{"head_dim": 64, "vocab_size": 8192, "hidden_act": "squared_relu", "norm_eps": 1e-05, "positions": "rope", "init_std_qkv": 0.017, "init_std_o": 0.00363, "init_std_up": 0.017, "learning_rate": 0.0109, "lr_head": 0.00719, "batch_tokens": 262144, "dataset": "wikipedia_en"}
Each number is 128 + 32 x the weight over its row's rms, rounded and kept within 0 to 255. Layers, rows and columns count from 0. Numbers have three digits each. The size before them is the row's rms in percent of the matrix's.

# layer 2 attention query, 576x576, rms 0.115, rows 435-502, columns 96-191
105:089132101098130132094111108106145100159078130080132119080104133150196109148116102142124184140100112163086152090143151113138158103079141135119167150132168111152066154156110148044152101165070152088079094076125116162144155157139183104155093143095110120186139141046188138078180095137106130172
103:110087071122107075186135135117170140102122158123069135146130111141072105139104127190053125114099179142167116125133155117019107134107130118130109151068164091160124125148154110135113156120161046077112109176103119176184129110122119136109168215162133159096131131158134086146140167159104138148
100:100115162172100112053107125096171142185133123161115127069151125141183112110169177120118143105096126122154141158058125175158124106139126136118049140109145125149115024172123122129177134130138096188122138145138123124125181137173190125124059145125137140145083192111141099153163131129065103166
110:056094149140139124184226140152104082145129116090167118090119109153164125139119119095137096107151144096131066068121109160117119123143156174183183125141106067109191142147218161139144129172169119108151121112130128180164089152189127113181105103104088177091091153125171145148176173111138096105
100:183153078151163058098197165136175171106129095189122119186132130131139129116108152103147138170146147104129097158130089150134139152143094145116101095155105125111126140115009112140155128165119085125197144141091132103155116094123132144117122158133132130075164166137088155103122082172114105131
112:147157084134155171113131123116127120108093085141102176138115136146167098177079105133135175132085048113130085102152187130117147173166155168092162089173149142078154101137074224120099114191138105090085105127134104147148078128112090105091133105148103141102131107163156159135166162122136112079
108:126103179174179181130095109101165173156099162161094119145137142161145112122078140160170099146128119091232167128129103121117111130135160135104055073115136163170147132164108074190092130169128143107142140134108144176109064134182129081133155144115171165132178099135088166130132198155128111060
112:149113173134077117062161158142105120091128100145075100141153150104045099147167134172180135182145140142159117122153184093114142151112120135103150105138120145044156145159108120158149149161114150149118160127120058130087105151135189138147105134088186100130138100136109158060142164160146140158
103:115154087130102169132140119103109164102116207170104117116119069089126153137183178134134126143137148118138118151134109181113187166102101197133098125166173129108149100149067147114157127133150140102161152125078125146140144120096094109105175081142103139146130164170109164148197125149166156126
106:155067110077122104120093094138119125114142108083071193161119133075056115088118140130167181056134098087137072151115156134141162080111136092090079133149183131167118125141119138108103100084160138083126149100077127071106096102117074121191185140163178079169111137065151101123141165083109158221
113:067144158128087136104104182171152102120143198123125089192182148131148182146128144137086130123174134102159118129143151115132136088075119119095101142158097123114125146133093151106194082191136103142227091130133108169119147094145126140089126088123166141141110156181115114154137121128136127167
104:127162132146162091088120105184114075079089113150113127073153146146119106111126081131083084144072148176208110145131158106170166077138147157079119141094137184137127135130130090121121138159130139111116085136150136218090161114103085104138125134141125143148108173075122063123108190132218189138
106:150145111147154061143133167130135135126117174163123092080126104084113179111091151161160163126107126053137111118159096176160115103102120145092127115073132107086153164123090136162086084124152144101096135125124129136105094168149114119213129142155098179091095095079087154116088160083093113144
101:140135185151086116120180128087105109078134139143153104117170211165142057105151101125131193120133144134183109108158127115099118150100110109157135128128137115156147093134148082132177146119145169103129115135113104109126085101119112162183117174167111100117109156057114139135174086114147163124
088:196116092171135133144054101189107113063096159129089140115161202208123118187145118148148131196214149153163136102132124101140115162159146111105149146138105078140130110064184099140181071106163139149129109116061123151161158093152115114130147112106077188150140153076156107139131121086126104099
094:124100084127158068171117109158110172071132093157109060176062053112108107096161127158089118114073130047059116164149099142142096171147141150112106135114156174131164175139140191139096112182101123133109128114133130122191190110102143141075124123125132164145069121119106123127099096094112136164
100:059129094191139123074184110024098161216114109151125171145169111129125200110157132105137091147124136114115103152099150137122154136113068159113126121162148145128103078159131129097087139111159078130107125145117117119116146124211122116113135202104117057077094132161132085127125112094069110150
101:138153063108052073079088135097156129147085163124162179113146157133096136153069144100149144090044156124175135107155101093063103144129102135131124091131104106142127122119078088126117131218102097160125074130185190114111160048176109082110128138171112149120115135162132092079203241092097105147
098:136119135092110087160079149096155104068151079154155105147103100076183167162089101140132099091062105116088132120129138142123167143110085128126156123091113121136152118138178171126154172168119117116145137157199126102128129113117115124112161106162144156183167114121051139086124135152129110137
100:180139110105164089122142122173146163107138119155114152090094139154153055150143123163176121124153133119146167100105142156193133136140137153133163144141122122156187169149153173157188128129148119157107142074123139154156094139105127105122133137122139177128118117062163155141127122195145092098
108:142094086132100143126128122179038147158126164147124103119113047108088153145185120130114125106145159112104076108121099108089117114162077147072110131160071091163108130119146134150152108159126174148110094121090162117091175131180091142116088137132144092114181121159157100136152116108133107124
093:143104182069107128108152175158176127123104161096147122084139136100165081178095138141157088091152095129146137159097128168153113168112149128230097049113190081174097147133109195131182144092070146121158120140129133093151121130125197098149128073125147101170089089065138138150144121107147129095
092:171180110074139111142167126110083173130178134065110080145149077119093124115107089146081094108112200130157155105125091102096180098139110173165153128105147118126064130133111137111125181141081090140081124123138154189176121133127073122021168116109124161119114115191212095083061098098102162151
087:152091114108090156121146123137177072186092185131155162137146152128144049083139169082135094132101085089137130155177144139094123107102120129117084087076069115107150086132099099125123147102134154123118161160138107129129156101124191165096134160155123206135133082136094181121138113166143051154
097:187138133099158118145072158136177109178186132137126162154128092187125141143111063101152175137105159115101152089157148170120145108132108154199077123090184138111120127104142137066136100197116088114131107138161137145138125152087150119157158104136149165097134118060140092134104107085131131171
084:099133098114128127100118124135082118126095114129133046128064120112135153166154094094106072125135134109172081144149127190077135158107098122155076125131197106168116196162159137161126144184106100109151122242123174114132112113121104138062104087120127133098158110104142114117114145118112080103
079:108106145156048132082150121066140060146110082105142138082109152148116154159161108143102122170177047168096090123153161108164031135090159129166106099155101136169129179162077126094137195085130132114116089095112144152071084121118217098152098152172153056085088156122148124066103118164154126075
090:146142086087108128078103144106126202106094134199132151075085087115127109144132142126135133165145119133133169144127102135152122184164117148095110172160152123127109137129169098141130124104146109111145088103157131106099122130101146122135182104096130086065123089036096170110152111176092140137
090:082114136147103094167114127120109114182182110125106075175135131094064142108091144155046093103145131129175102143152125131121184124062114108086105176144140191156134126151095215165117187131132108095110160127127115138135134155147133095031094136133119133124142154097172095147108109149188130109
093:134158136126126116108126192139163104173115148111091153100115112124077148145170181133124120153139132163142156129110182135152126132129108117156129135093091175126111119142097115141142121168126146103134173075137114142127107095070137060152147151198082140048122159070086106118129112094126150150
098:117181139141133169134075122101140144206087080152147167105132181174126130175036112136128140207131090126113156124125079067110155122156041097130155126173116149087101126148135130215133157128112137096090145150127137058120136114047203109185098076066136099112161090135116141200081097172154152134
099:158127148080136060102116131091144131132101187106126165140151080135126109121068097112142153112100166141130063154125126097101128148096067096163144100176145125129138177149162147105095108136129154067100117101111152143116204118147103108095074110152103103131212133139081137159120167150077165160
099:118088139092184171113104170128136159069111129097135092153129118100149083071113091131115104118196136144161079099112136109100162172159108175119195131126230073123170106135133185097100136155152134200079094114164090145136097074079115146176157120108172124141155151133042160187120172113104158136
089:150142125064122152128135138105108134151053104085119157115090115048136130130153105142095061102087161163112108138145095109119127110097064120088149129085156086119130110093162150123095126228108141104132105110120098156075085123140129142132113088159120167148171144184124157105169127108110198138
094:101163070133137149169115140103141180149147142143116071151130150141122124157066132057136132145146075152057151092168130108171169139089145182088138171137123157105142114074124146182148096132114131102178160122190126096115105147082106177134173127103102152144060101109116141138083097123173137158
088:067161140175127118147149135096071110100173119101126130147083061087119019125189160132102118176123086144101137144127089091116121121089071113143182145123165182115158102181145140195086141090105090146150188132155117117092121060111135136113150142145132118128131169113119186137119100078200100159
093:109076172126103178140103156103075135108134194090078134091165165070150153180160129154109072095116139096178116111135130135127148090096180134130175151113129140112149161145160128125119109116131137159167117190082079153148117080110146126093108103156132152137101132117125177202117121088149066128
097:105161153138132096077155160111083118153112116076155179151128157144133121076121122128142070143170134108111143085139137164111072119187147137124062156159141167078128170123149100165074103110177142151107070127146163104141184153129119089185076163098107155118107124190122107112146149141104129133
095:114167161141148150119085088171160139174135112139138140071159178160121116103116131173136157161104158114157170159183160138125148131149105092113132115124115144096072134164063071144106093157163125084112150153074140176145103133115100060105149241112123178098105129174145120141103107171140128163
091:059142159118102183121148161157111156198052148066124145098130127162169130183145064147138178148101120185077110137102155139105149111130192207078112183120095095121122172163154117115160156067155115135125111180126145118061121148077115139127119088132169115138106142125146154101122116117121192142
094:111137125103163145140112077145168158145146133162087120155117167096122145141122118128149160106139113102161098191117049151112180193165134101123158130128165142175104141137082111127115103167095158077102118105164137088106073090130132112083186096165136179109161077090188116126144129129099161121
093:123133175172091119155138158138094145157145106173104194101129133118188120168099168118133070180111160123186133142146162144121152159145130141093085104115156147070098137103125098103098135164149110145150113151167129169139133093187123130117069105146099109124168180143112108165128131136109152122
095:101127098115189147105020097118179131072123123118115112125122127137089066155106147112142109103127083158127120124125115127151114057141105116191106161136168145078145203101142115135139135153105095111116126190153103137118187131152171121095141129137132145144141093125103106107154140093157163097
099:153164110119104117091118131120157141089105136102112120166069079168094134168133084128097163138179113134127161125180149122096165148118075164130133097141114162127066148129116093085173142136110106055152121093065102120148155139155156116088120111150136085162136147142157115149134129139110105161
097:034130045114094151136217135129094155120108111138094113177095078157176129147117109152133117158146053107083122170117139107127112173095160139068095110188129158143116113127094121094092137090140099145149097056196171142043134102122059140117122145113123121095150119107153147174162100157116170111
093:132093113109130074119116123143116102162109128185149130141171103118108153111087176158120164145119170146108123120123156109093110168138121148159123134096101141159128094191113102140141122161118109129141138125157169159158110178127161073094136133121169129141125137109082084161102145130112101109
100:166159152092173218100112139150162122120093111145179156137138137107156128105067156146163158082122110040115121165149182074190162111102145100140179119091127111126140137120129134142138126119131070054117134109138163188089117083052103129145151148104115158161144067136148139122131133111125084100
093:157114158154156107086170093090102163120155085177142142090117083148181116130114152164131058136111169147128147127133102103150146148134098170084068109196185139121178106162163121171178159126128135090144106109156079127133082141167145143149130085116177139159138122085094191109087087148131112117
097:179104099154236120141077134137108178085109090140145051169067098158093075131104153135125102168162121080128133076117059104131136144168133086230112121146090145091108103122139136079096118170100146179113108165163169147176146126145087172093115137130112160181160105090089085127115162121092152129
092:106169085152166110107112169076163125141083134149183052077075118123108186201102094081128091169141124118106117102129099122145100115138136158176173082162170114177210125101092205117129136083121143097147130133109055102074110121142170120093080121138096099135133083127130111152150145156163124088
097:127148120108108126154152096112101157115122062161108151102152108140177107112120109108140124164148170128120172131120168156176082086121129100136125178125124150092141141152113168120152146122162159103130160159083103122150150154078070115126168134136210125201138115131119097120116123063086142098
097:052119100139154156146095102047159177145125082125105132101108094105087135147111170192129110160157143173165094137122100147127125094102111119159150152095160111150188087143133137094142073160105109084119087106097093128113132085143108103103168126141142103119077106184090189109163123117106209109
099:142128092152076079132153130128095136156176145102109146089117072096150124133184166137136097142159137070148124113106088129074156180165152113098126149142126115140109107092122125062123185154146160162200136086150112115164081157114161162135096134118122085075108111175123170130094106130090114128
090:125102165108180153111153133064057121114126141091109069167103131188094114084160112097121148119129123111177128106160150125188096138139130133116151173133149066148163153133157099108125122095126101146151101125136167067115156120102140172127090115124110161109115161138137190110098201202147144116
098:129147111118164161115107119120104106091144166108138121144141068092147100107106208108123134120113118198123181191118147199079187143155180141076106132151170101081078122117121125096182158106154100137173115134097125126179141134205117141121156133105094071108154130163122113170110164117125134157
097:115103132197146114094141147164163175069108163115143140112143123167116094136104102133104120079129178160146120142134142121173069143120165131149183135133151121161141115102196193110145087198180088096071107134148075161125066094099089160140130136151140141114111162134136119188122166155164102125
089:108150149086148106157145139085148152155090188133128146135134103116103086104125160124134115133103107090109130102104095157125148167113158156068104090131105101088156102138149172150142081105175164087088106124215192133133114112092133170133113135119140104067150100158173072104150128137126118153
089:148062106158066101136170109153119062151127120117156154186170096129089109142110115104078077119104113135099176092109089138142140150126103067098090102154127127115139140152055148112086134124131124130126196075168163136106105072173132195093135151125106128136071117083130095120121113136084055133
094:141127100144101112123151125110168126043156111116138170108125169151096148120147119118124153147179207109164130110139096139108122122106117109084114116124106177110114112148116101090133111144119047134052128118112097126148090146063052150104133147112122129085143145120076120097096100085094155128
090:122167115161165114111121116158080105150121115135170121173134060123129162141135168218107131133111099130125105166058102110154137138124184098106138169077110137141070117168158159163162115170126201135153125151100143099135123109049122173094092051142157060075139086107138191126151100159161143140
092:121141168133126152158149131108151156133135145093106148067129118099139094141112166134173115165093106095143155180136179147085096156110126130105128077100097127080103188099110142157166154061166157062159129144070122104088154107136177107084070149173118111145136092120088162132113097132153116163
090:114162092120108174132107136112109175090141144159092198166115064097126127093108185109123126114137147128151150124102111151141085115175149103110166144101151129123084173156094116096141146143136111113113130136135162088110143139086101104078146074106096142151155121159116080096093135155090116088
098:106101131122169119149128143115131142097087105097156065099056155170185083116148085086087112143139136061068083102104151108155168128119180154108077146145118102119168178119140054125136110100150115156141114133148128085104163132151069166106063118143121177154137109132058189159105108127106107150
094:150111140076167133064135170162101145109138172151109122129106149142105148109118066114095162141071117130151078153095118159074147164124171122089153086093193102118178163109123156116126175125147164054127171084159183130103120119193098158072117082124107057141141147081065110158119190153057099126
097:086108171049142129158171096137123119194118159204119091166157111115146133127134156177022133165139156162158150142126151123166097077147160153157110186101086150109148126183168108131130117084104129116129158126093077134127118084090105113185144107095159172114078145111124154110125149114130120099
095:114126107139140198155195162121116138137147094201133138106112112116122086161147098157065148159159157079156157159095146109135131078102105143120182088136094126120131119148107171091084145092122133107115087162072110114073225117187084116131129152095146151126161141099166183163209100179102098144
095:124138124147097104168064117223195112095129201127165102063159149053087130168080094146089140152056080128101116124168140118125159152132162140079090145166139145119136148137167089134187126093147102119216173159128118135192157062193129149113076139131124128093126146060139184145103131145150143147
092:170165151065143152081097148122112129136165112156120100144150150120114113127112095139137105123148189162113052063146072173150116107145136156112175170107167113136126120140091147086131102120109022109054115083176143157105069154136087133151183114094201127112127096159183133159138138130084071148